Each number is 128 + 24 x the weight over the matrix's rms, rounded and kept within 0 to 255. Layers, rows and columns count from 0. Numbers have three digits each.

# layer 5 MLP down, 256x1024, rms 0.1, rows 0-82, columns 992-1023
119139109132176122090076173111149151119167133089184185086137084138136143148133100122138133131167
156115152126099065108100120168149143122152109134142123118129142146117138135134160113131114110147
165122094157167146158126152129138087109111088152115118145142129141131159126129190154136117100122
085149140135123093151109108112116079135140069127098146130090129128126136152147122155141106136134
136139126109132126157143104116113177089144179125109130115107106135126139138136141121113122144116
160149151156125148132090104143141156126122167126107129150144151099182156149158135122141144144097
125093138151133128115136144133098107136154108163168103111107161189112122113117104150147142069157
132092131145131129149104139151165099134120166124127118156100153170165117127117148138157120124146
132133101123113126172170106139134114114126106122096146134116143163121127139112128145100159153085
126103114102127156120103156142123150115144120139158110114156166160124144120142127103105087148127
133116135147130090160123135133118143140173185152105128104149109155148152110153112094141157153136
133100139209111117098142131118137128186114129128117113142165176148131124132135152129186153175151
134126127120116076115165096134117119103143111113155106145166145119126133117120102104127097106126
137127111146172141155078111123126122103163175142124127152131146111139160153147138146126178107130
124109130156143132098098137124095099138090134157137110103168122135131119143153145127104124104130
153113107083112125113110132121143121206132116125113109100164133110114148147151184157119127132077
125098143106099188155107093103128167115113149112144131129087118133116136129092119133093138062094
108149102118097107146142098132182119163101124116115121144116138087109146100074110096137106107121
120131101105126112087129145149111136108118150109119205099141128115116108127104101116118121140094
083126151152143126138129110153108143103151127108108178147138164096124118103142187089136136129169
120101131118146124129156127146152125133133136102157149146130150140131149153130117116138134122168
084148136119152112136119127156150105128099121129121140097136118146135134149161142135138065170103
156125092106108167118110149144149107129177146115099153100127143118106113110113115148139142114092
165126132124151137163088131124118163153180184160123124116124107165131131117131143072143120134136
128157133132122122151121073112132089157127137112096140120140108075141132173098108140117147105114
130107102111076116135131134143115168142138144128123174098147126111125125147073097125110103145101
159078147110151125140134131139151129138073084137118130115104125122117143126144100123103097114103
137116133157171123165165102125105067130110121121141121146114157140184133147117104182115117146135
113133129117124154064127098090150105171132149132110142135113096110124148155080088148117151093128
089104159130152129109154103159147147115124157096179153100138106077093143129123149140101125111147
103132171082123148111121201128100189142114135116163145114123127155110088134107146110105138143107
131139124139091120135080120098145133145079120126139119162146129151137132138099162124142150132129
133122116130125160121125163155155064098132130136109159133157125144135141106142114116159134119153
121148128130130118149152105088156120138113118123135121131088158117122098123116116136120150146109
101119138128152150123124097098131094105125106124101134199119114110155136145128107155134118100115
120127115146143101105131049127141152109123151137111137106153077114118121125143152169123113149120
128112150136135148112119140072166110125143141143141100119122088125101110140126171143133127143120
123113167136172144092113102137132114091109092137139134142139086141114153140154124136161131134120
140141169087161109110125103114144127137136110130148101088119103127108157174140159135092118160143
147148150123126127159079110115164077135111155082157094098138141099119113159175151170145129137098
135126118147116121126118138158138092123105117086069148115125094110169131099157134116110149110123
143142076103167136112133104158133134125145144168158125104114081121126138144112119098096128130123
143104094154134110133118113180136143153181121147166137107126143110116187078131137100097169108181
125148118118151082156134146154128106134107114104154137132088109131135147113096131111129159169131
127133146130142138120119114132172063102111171147130096107118158113123154173122176112111132115108
143110108113162148125131085125149156135142153135179144112115119115101126131105164125136163134099
130105137142114092129088141112102128082141138131122122113144139129109167108158123096136125139130
069157165132134132120169134146119133183142120106122134117122107136104133113102127132116123107154
099127142115131121116146127125139186164133124119171072136100140137117134102142091158151119111139
131146165092108133170148129131151124161163117135116134129140132150127078110085127119141130163116
148116127142144103098122124116114142139132134133168144128108147132128108092107154118118124113168
159149138176122153171094152127155135136127109121101131098146116100136125093159130119161129140140
145141117154187086099126189112162112088095173164147089159135125139115118120122128116126144132142
116121120070161092141105111173124130137145077091123140064150132118069087127151086133132072137126
120132112118149138121100148120118111109125085131190122134102106164143141115130148163115163150163
165157139147155090127118142117135105134092120147147127142110158151139132079083159101175114142162
109099143158131182101114126123106158110133126138121135131143204167153147156155139146162119138165
133147132155121077103097081142134108106143138134133133137143129120113140120158131115150124121106
149089096132108145145124117140138128155142126136120167149155145155125098153104096103109123128184
099100141124123139127130162164118136123136145152083126124136139129077152137092114126120126132129
119122115148091121119192118158140185120147105121077117139160114124128105110108143153110105161116
058128099093148131134119114131111165134133163123118136116133137113150125165114154127161131112152
157122171103092158139134145121108123135126124102120086139124147142147101129123121122138183103127
107113110126116111112121117157132144165152098117127138132109114119155161123171111098146143129132
145122106116108086060144145073143141151121133155067117125084122113133137117073113118129113135157
123140119138103122128116150124100118111123112107075136123139098105119109131149150116112135151129
144145129139114156159121108115158049107132099139101113125095137133151122081125114130113146155102
131086122099081175106141107146136161171103077150110108107126150090158106150137069148124130138122
095143132129146156105146197139090111138099110109151111127098157126156139114176148091147131145110
119094112140123149109085137098140121175128118160135142102113099094144173156127095145147070103134
110162129143100098138155104109138143112100094100151128156105147122111062142099117144133126167150
147148143170103136124148162131148122132124123118150107126114131152129144133132119158156169154169
166166193127110091128141114141165105129095145128121148168084105155116089110139126096090131113130
159103086126077093074137151141157157104099121127152148144174174080126133124117091122104125112159
143146131173142151092117167110113134126095134131133151175112161108105100178122106142157112069123
150177161102141126116096158168117131105163098119130140107127095130134149127118153148092096119158
143127157121175154141139092115113124121182104136138159150122137144088096095121099121134081153169
140153102172142104113174162115119147116152088109147148127181157097103146140119126101133154164113
120184121167125135131084114114173111086125149128086138115124110135119186118110142155152146115154
108158127150121129102144130114115134068084127141113114156116162099194142133133148141137162154114
115144130192128122156125112118153130138164127153108109186106145115140129077113150165152128126178
111140157106140118115173134108155143131118155144140144122095121076103132087084105131131100073150
135149107144119138138145144112117150103157170112137134077125146083135131130110171141148150133160